From a checkpoint of a small transformer trained on Wikipedia: vocabulary 1024, RMSNorm before each block.
Each number is 500 + 40 x the weight over its row's rms, rounded and kept within 0 to 999. Layers, rows and columns count from 0. Numbers have three digits each. The size before them is the row's rms in percent of the matrix's.

# layer 3 attention key, 128x192, rms 0.122, rows 43-59, columns 0-95
096:522576563462483527506438507475440544425436453507413473530502558460569506518495471489581470471556581519550439500495500524502535490526493466446505514486537484569483554549507524495496462477525538544513526524409476540498495588511521512569546526533519495468511498471476532533516440499456453585
098:502408483525495518515498472491465497520532540506513488437472413504421466551495497445508513548467467451466430486447535487536548565547567513504472468476442440492547438616507496580469478563458475410465548542469468467503501531553497477501553530434487480510496505538465480454567545481522548515
110:427518518524563443440520587498558503490497514489512562461487495521512511507518513452505502535501459605480505504490493521499528556402509483424461479475494479550524481518513496418540480472497479475525459548456530467452426422505577500477492520527470562545424500462535528617509449465427466531
100:558459476598478490567517538475471471478469535476461502456541477522476429544511579512473498484516536535614532516437464501474513436539516564475520538521496495458550582512500555438558472528505540573479521504473523473499452516552452556498488578471521548535480404448452492467455550491559475531
096:513553442461569441438481451430435434471510555429546517499507478464457521545486490564515489495507489445543464480506485471549572458460439505548524491522470482472584467497473483456431454478563471534492441479507558550504549526543568481503534469514486472439445542488524546473507502561524491469
100:534459501518581511455560552488462506548456492528470537507461510493518528520492527481507536483500492448537513454549480582506521453477463447430531489555443502507510542487490516528465628531542511486503532474502520508562487538549422564479442447484468464512425453541398465503487499485521510500
100:495498536510474514510490473476497477461444569528494439441512508531508540545484469488383518515534554472515453528494468540453518467474515641522521416462435503546529545459459498458520528554519502537503490389544470465531548468472553477517497544489532410558513471512513567461589443523488467533
101:550503521507478465519522434553476437538464476496497461532515533526537459523485486495467496452530526546525530544530419426579551485477492551489517499499505520483447516510540523489489464412553536467549456462511508505408539527455422475403528513501499534579476419541522552533408502530507495541
103:503499546442512539509501430478554477480479527565519487508521522478472561519474481464528465479488525488490568497493483536490453461573451497523458501500445476543578499590508493455591510450524568508561466483470567529524501546544512525455458431478548498501515535559597539425482591444545489430
101:475548512421514512496534530542537546505423562499542576512467509520428422452505559474557533564518521461486517478521522510411489424437487510492572463595502504460539441523389449500509449517425509537488527540501487496463526470483523476552541469513481483561507479515529515504581509466505484480
100:501489445498519471519583524551536513476551466538495434511464510510513512473487553538541563508496537491500545508482538458546468509473527467567478436480553459491530516482518574487514542496464489529520461491549516483521467459520486605587535500422554548500546451492480570536459471452543482520
102:504484496501527489529461500487614476504517557570486535440507467510503515499484467459546520434533488456518515499521616481550528431515523520475410533482452502443486499449457523415575465552445542434459438467403490467511489443460558500415533537521438542486458527453495490447488479504479501435
094:543512426516543463467558537506498556487463546487516493523479449503516511450529530587557465502576467561538513458556481540500497444492553496510513598484554476575492532509532489505484591506505446546520495534577493404532545513486498489538546511438450512445525455488499456414551519502505513536
096:569519510482550463507532613546522531452493519548496484532490467465497498488514459452522572523502561560521534498509565511517412474521491480528410507488522498522440498544430479547540506496524501477498465464546521555526533517461452500333491479557472532518478476555513467471524520536495438488
103:532512485560508490439521468516469546579487459574496505484481480537519571475477427487533520465513542475436548552523457495521501515486547503458619523474504521535476493461542497578493476525455498513438473543556500519528513499554572564453538508559495519483515498469505519542457465441518487432
099:564566548459475472455507513474517518525493497576494454509515513502485478555503528449504488530494533473547493409486516435494436546533477558578485482484484541512602476435531530486513469489465520516494517515471472504458446451506488469543501536496461451445450426508441587450519489514467457507
101:470474543519572484459526454473500534478468543490459460540508488477469493502470428397483499388490513504546448475457470464467457533528533553472478415525518476531561535529523474497474510460526447465532543482472492555542530559471516447589553486518475580446512470496426435550508527477466469490
# layer 3 attention query, 384x192, rms 0.12, rows 44-60,108-124,172-188, columns 0-95
105:489539518452525401520488568483507504475433527435464521458544516451511487420406567556450489533514582499529535468503512501516519467481541487458520522449549504549500513428453589462497483414557493504500459480580555556464519460436522512478437479510513458465578501542490504474489512538521524538
100:523482510505522547475500494502466524508506400519476459549469460490520459486417502499539498454505509504497535490594491450421415529543498481532505526533474525552532553487454477571513481427528501446484510464437541425540498451531491480508516478527519538596505483562476464469500445530530557494
098:490525505457464440493571470422544475413482603529522472445490540534462572519457489566462543490539474510438486547471488435492454593522533517464466496545586566467551500490440515461525520452528536497509533493442490467487537482450524515558520502526484494422501493515460566482482445433492541559
100:502414554514519543511574477519513526484487487548507464540518545553587512496473458485454476514547552474490559511442451522501513543517495475545481493538453592555430468465569541516527533474442491501566557497455546508490468542524488486504516436572503459533491605479536432528514545403484575498
097:416479511519479440481447502472514452500446457475532540501494458514557486506542479533482464512517529461486545516493532374484433464500526533481504445445537562531495549526506503537508496545481586463490478548572465536486511500437511474517529510520460507567515495458493534554554476471560488438
095:572498489561445484524529523540416516549592496561557500500538529599442495502473479495571516556440433567462479533543517469472479562462489445523530574475509583565484495513533444430490438510487517476499532504489428480463487531495439452484477439554487510407510512471468471448500481601537560448
100:453542512524498518531501524552532532558560518482487420440443468527513543441453509450464550564487538454521542466426521557506506585464464524473461464511465545473483532455542474545509561545490391524485517476534434493565441435532520538496411502543508469423491553484520542423601479467492568531
100:428516449536473512510515478544493438565523460498492545447508536578513464490534531603541591494602520536528522522470517461516503444509548453510495469482566485508437547548446506520456411459500413513484462497445460552505484410526536543470436514486481511469490500474405464513470505570497503524
103:550518458581513509504447547452454443465545396550499451539549486510504465514461477506501499481521513540491455494521473460533487500471398500509498512477506504593527539485423552492515385446513502451542467545488575460527542456452495468483483528430512499384429471511481567500491444529495418561
102:514486505511453455470499580481545484501508565511473510495506509505475461536551447583532519550435476583465417421571524568436458491549472527507454541455503499451491504526479413460502591501429567460478539486477470523525492540518458420481505468540437478568510523476488457489486423512489472557
098:551495513560476547565481491588481516525606440614449461508513529470441486520491486527515478576499529587559449516465470464489474563541490422496527455544562539491482518561498495524494520486461462522504491486562482443480483441542542425455497498419502480555439509453494510561503476535526543436
100:478478485493538542491508480467609467470450475494386509469513554462504465498487488523453527507445549504476529533478501477498496472529470558561446537462503451524486492516495573486491506431528503446493458540495563517490471444493425496522557526555462555532536482488498423490493462519580406428
103:469414487548446534506478457500435474513504527468450418403598471446530500502517471463557516476498460484494489504490508464505543558508506560550456480515559475474528534482481469451485510540434505503488557500494500532384513519515411463550497535446532515510460472504498557527501459463545464523
105:514534488455495513533489527509484468468502577520545476563528547500488443517531514486487527474438515527532552433569499563499513539466534502504465470481428484480529549559474557461541497440505487512530551430519544514405455473526531506473542445510474547564455570546508531445467525504481501492
093:461478505480524579512502490484507545503495587459554408463464465551512503560505487510412517552529470455549441494491615510495517554489536512507479471560481504563509386580429427549486486499447430434526485515471479542518568479544535485505532541506487511468506566487544462522513529570494481515
103:480464454540484459539488569466442411452566484496455499471538494547519464474576577510533555528543553422494548488519512541484483540469424518461539485478532478428492450445489404538471481558509502503500488491572517537420463469535498549446468567478469491441492549503558471480513502496483469512
099:547537459488509417540493543484485466462471444479536471444513493527501516428430486436488503528507523459526490508472504480618476473510450512497438551436444538508455462502513471503561500575478439537482568499437478529581429508460501464484480520503496490490568595515469466508556555537497520503
100:549538497511446536523544528507447558507562496564492453501493545572473512538459551431480559541522516535471516488547477501531486499517461513467463555463446439521460495482546563445549561457424524456536559483524569479455454485506591509498482431479525552527567478492501496450526504531498437516
091:527528514456485483496512455484469472444557497453455471456495539521440569447463499496461470529472491525497450521479532546525528516546452493601483563460504477517477522514461539437528560474577553475478486501562555482496512566504494478526491432480501550488530480508442511517524506517458519495
100:464438498543517461515530496428511476468543499579501429506429560481482470527498510483482474491470441451426540477527494511527507482557413490507541483501443418546449473543455525446477485476482477401435496465492516444528543464479597473497514460484521468523455589573511561471545481471483478465
099:463495507418502478461515435515407456531531558518510406492482524472473510506560506453499521500558554467557516432558465439490466508542516454539465529531562530558448554483485440541507466450547475505549451486529461576546497555557518524470486527524447534479577537503474530486518539450424563544
099:446467468528461523519493482485523517508558511525473512418517529465489563412495566431497484489422541529539532486502484478488500460520514475504502468499485464504456509490466526539543513551479494487560543491585560552556455462471457469528517535547521537533439475546499505522431485505510585486
104:509574462541481513483481498496546520471406493518490430466508568573494496501514496480533517567451504512467506498535491471456484488508487517449575482477486528553496561581427489548533549517452496545462555445478515483470533542593450552452498509492449541504466478500470454527449564489484561544
091:482507435463498481578484503535582520501527550524534451537489444446561456457473524471555502492490457466569546475493444561512513442446517502517469475482482498534495450504512460548512504406555478462459458481458522506546448437501541580522507535457510504551483524548478475496444504522463560545
107:507465450527509395517435421506530528526415536510467535546518461520490536492501465495534523570567522513511530520525525542498493454450456548521436459491557478419412472540461531492434506453493464535458475541521460539502519555530544505485533527577510469520507514449599500424466493477479577572
096:528451450465484513466472565454482502406507500495515517487480486571557514486530531507509509528490528564491451525449528426554449571539533502518532523513504487539430505500497461577497505502502522534480474394496557513479454495541431482423515475514427535410482468538529487505464493510520509582
090:450498526469445504510514424483535493550546534398534530538489477455512510483505506500474494463474495514513483573459568532517482548524455501447483531486533506475544447538520457473511480489527573551472493433429562443491529458469478505441520490406477497525458506460406563427470515534526508488
095:457550489505528538556428498440483461499456522490522516495506461561408571528496560594408507501492461496456520445515495535504484537515412459539504565453538526444477540525489449446498508518466517452481518576450512479535480499565522520507535370503606501488503510500488573485458551496487536443
100:437477554484499473548484470509543491492531447548396429424571553448537492476504466507469464538517496533482433461552483544521566516453496487476482529462584507428510492433516532539493491499499474472457441517501484498477532469535380510424459423495467432488529510502508495503543476494472434428
103:438548487468447460501518508437536507556447458487504510524481495517495583499457490511510489498454502513490485587437491505530457500481515493443563496506454514516469507536526456527582547525571499449501505489462485425514516570472451505480552488491463511537443529457467468535410531504456419505
094:445445474552472492499444457453478491482430497540521486555525587529531447451538464450541475585452470548466492443477511432566535517462533551538512511456547540515498539557525508474508484494511487493514432532477514420483519531477462591462505460491466537554507509452465498435555547523576581503
103:413409470482475536483429459400482497412558522556592504553502483489508388539461459504516513531547548545490521498467462459494489496458433557551506547500552501480501513519498490599555485511484519540503517516497503477557481550585509544507527493515478488497536485493553519494525477511431467449
106:532451511572545554528496518475507531485546485515526425409466537468442545444417524584519536506463453466464491418501473500581512504571481440498496487534547473458427415493441421453447477545512536487508512522458495518553556556505511461427503455509557558405551525462489519541522487527507488557
091:501515437503569483509520431424518471465519500492520461483568533491485562551567514469461467508468424542496582464434524536443551511456524453488546451468498415556509427508582492481533540467474459492495482469504540477437454489443451517471527508479493452443453479466453557422522548498435540480
096:471509559444482514492494493497453542502473532559479524523529453432547557504452448483545534522498461541495464560516451495493461528479489418574525544505514596549466519498539499431497484483480533445489461525516495466521524548534504535564475473592408512489459505466527555508484477468505459505
108:489508507453499482472437542551545494477552501481415512513489467431449519587554521481462471490505451454410450461499444465462518474552528500452544526499568560432494536532526534506490494521442468460509463471471506440519522535549518485513502444501537440469474446520439479492491513573464481519
121:535540491519525478500455455505494519510546417513492479469544546443475443468501480485532511516482551470550486529486534481521511488478507566471416461460514535469449468409515449529505485532504528607562535500572514421490415501466543547449501471541496462523534547558467526577400525496466464469
102:507433533472520512471462443555558464463547440520433525491516400455537460457528435426508514556515442526510461447541540356496510546524445508603524428547465544525474449497511489437515446525560494439524541575541476457489462469503529472546486517493533473467501540476534506463531463418487496594
106:468546511465465522519494445449587540450517438508519539541493444568495504504552536536505545538476546545504590487518534402501501451477507578555479515489534486512500437556525412425547474529526466556461463556457499481500461491495509452564580434542501517533445562499469473550472548479551476559
100:461491570523509507507462435461503545480425508466532429604479500464480416562525470543454558517390507536468517567536508462494452496486499518487463613543488447456468494492524558455462531507591493503463498514438480456435413541509497508502516433482480478474493519473495489506459491450472433521
104:484446492472531508446427488468475531512532550489545557483459544535496552455526501509583558474532467469540474482507488463477449466509457531531547550520494466473524507462483503460501450470498467479562512531523514481520473503571516498468488531476519446516461488451437557581579505470386490546
102:492499485515496487406498579451496529510522423581512549403539593524459492605547486510522491508550531534570499509572537495470485528447479437552461511500457417500492561490464475547469522515452449456507571489504527592517570497473494436465493490551482584469424496471459485501477470544504596483
107:491501504469488524464485446503509537507525551429520539475484475489503525530485495467565455571511542510508572547528469503445454509526436472508477536470524519513543489452473483545507543496501507466418484483498457507462519537536492498458454470547606582550499556485459482428460516422447546479
114:475570534451496502465463474527449502545587431417456506499502575523515551532514495446376458413449433475480483455481520537528459475529516494466478522508421509499419535478535539528476519494492529494498477486547460495503439560516588456497568523516453494421508505427483518442497487458505510499
118:546442491446498504527483570529466528522538476562528536551474533522548515467421491532451421488570515477518490475472512500437468485474471396469570544548543528527511591521500461500504493519478498520529560516447478472542422488503450489483496502493425426484531554540486490514440583518499558538
101:542549533460534472508488458472542497548537484508513488475491433525530458429521480469535553523453575483484604556516461498572515510537493413509487477487470532453483529539517515486511504480461527508473515498485491494519529516514534448550470484552505445506546571510471506396481493480481503483
103:547500543525455492486555457497440481508447493453516557533506515500574432444542479472479431515559466502506488488536544414477565480508451502513497538516500471522570501551467509473447518555467403499501452471480504534556510544519500429474504516534509426493520497530459478474556510428477560536
110:490531536465528586509514496544509454614461501527455543488500565507438556544518564492522527566546470433472512380470488511510500489469539486506547467541543495433484527457529443471596520459553492473613600476514478476535498526402578484541494539535465475506530475525554429558557505498466522458
105:476487510516516493519475471560564504440523417506500531526510501495560450491523482555492468533552501522364475563516487503446523467496555454545450462562521406478456514481534523467516550518482503533425506469444469534578456573450489572499514463522526494504486486506537518532485474430494498391
102:489495507511478498498538524513486512458429448491444477484503493463539431466497478480489456509505490502421521497553538500523572531525472506561483447496521540570516507490508495581534491471505595481534480569423408535510508491465567475499473547508466538504513475462531468534510506534427542527
108:460416510448488480477500478508527546423451483495439552465552560466546530504523490474425522525534470560555544549507531512478527493598508518507537495491511518437527495500480528470504571511515429435546566529514503513509460485463580503423549473506442496519491482486505526508515435457351481565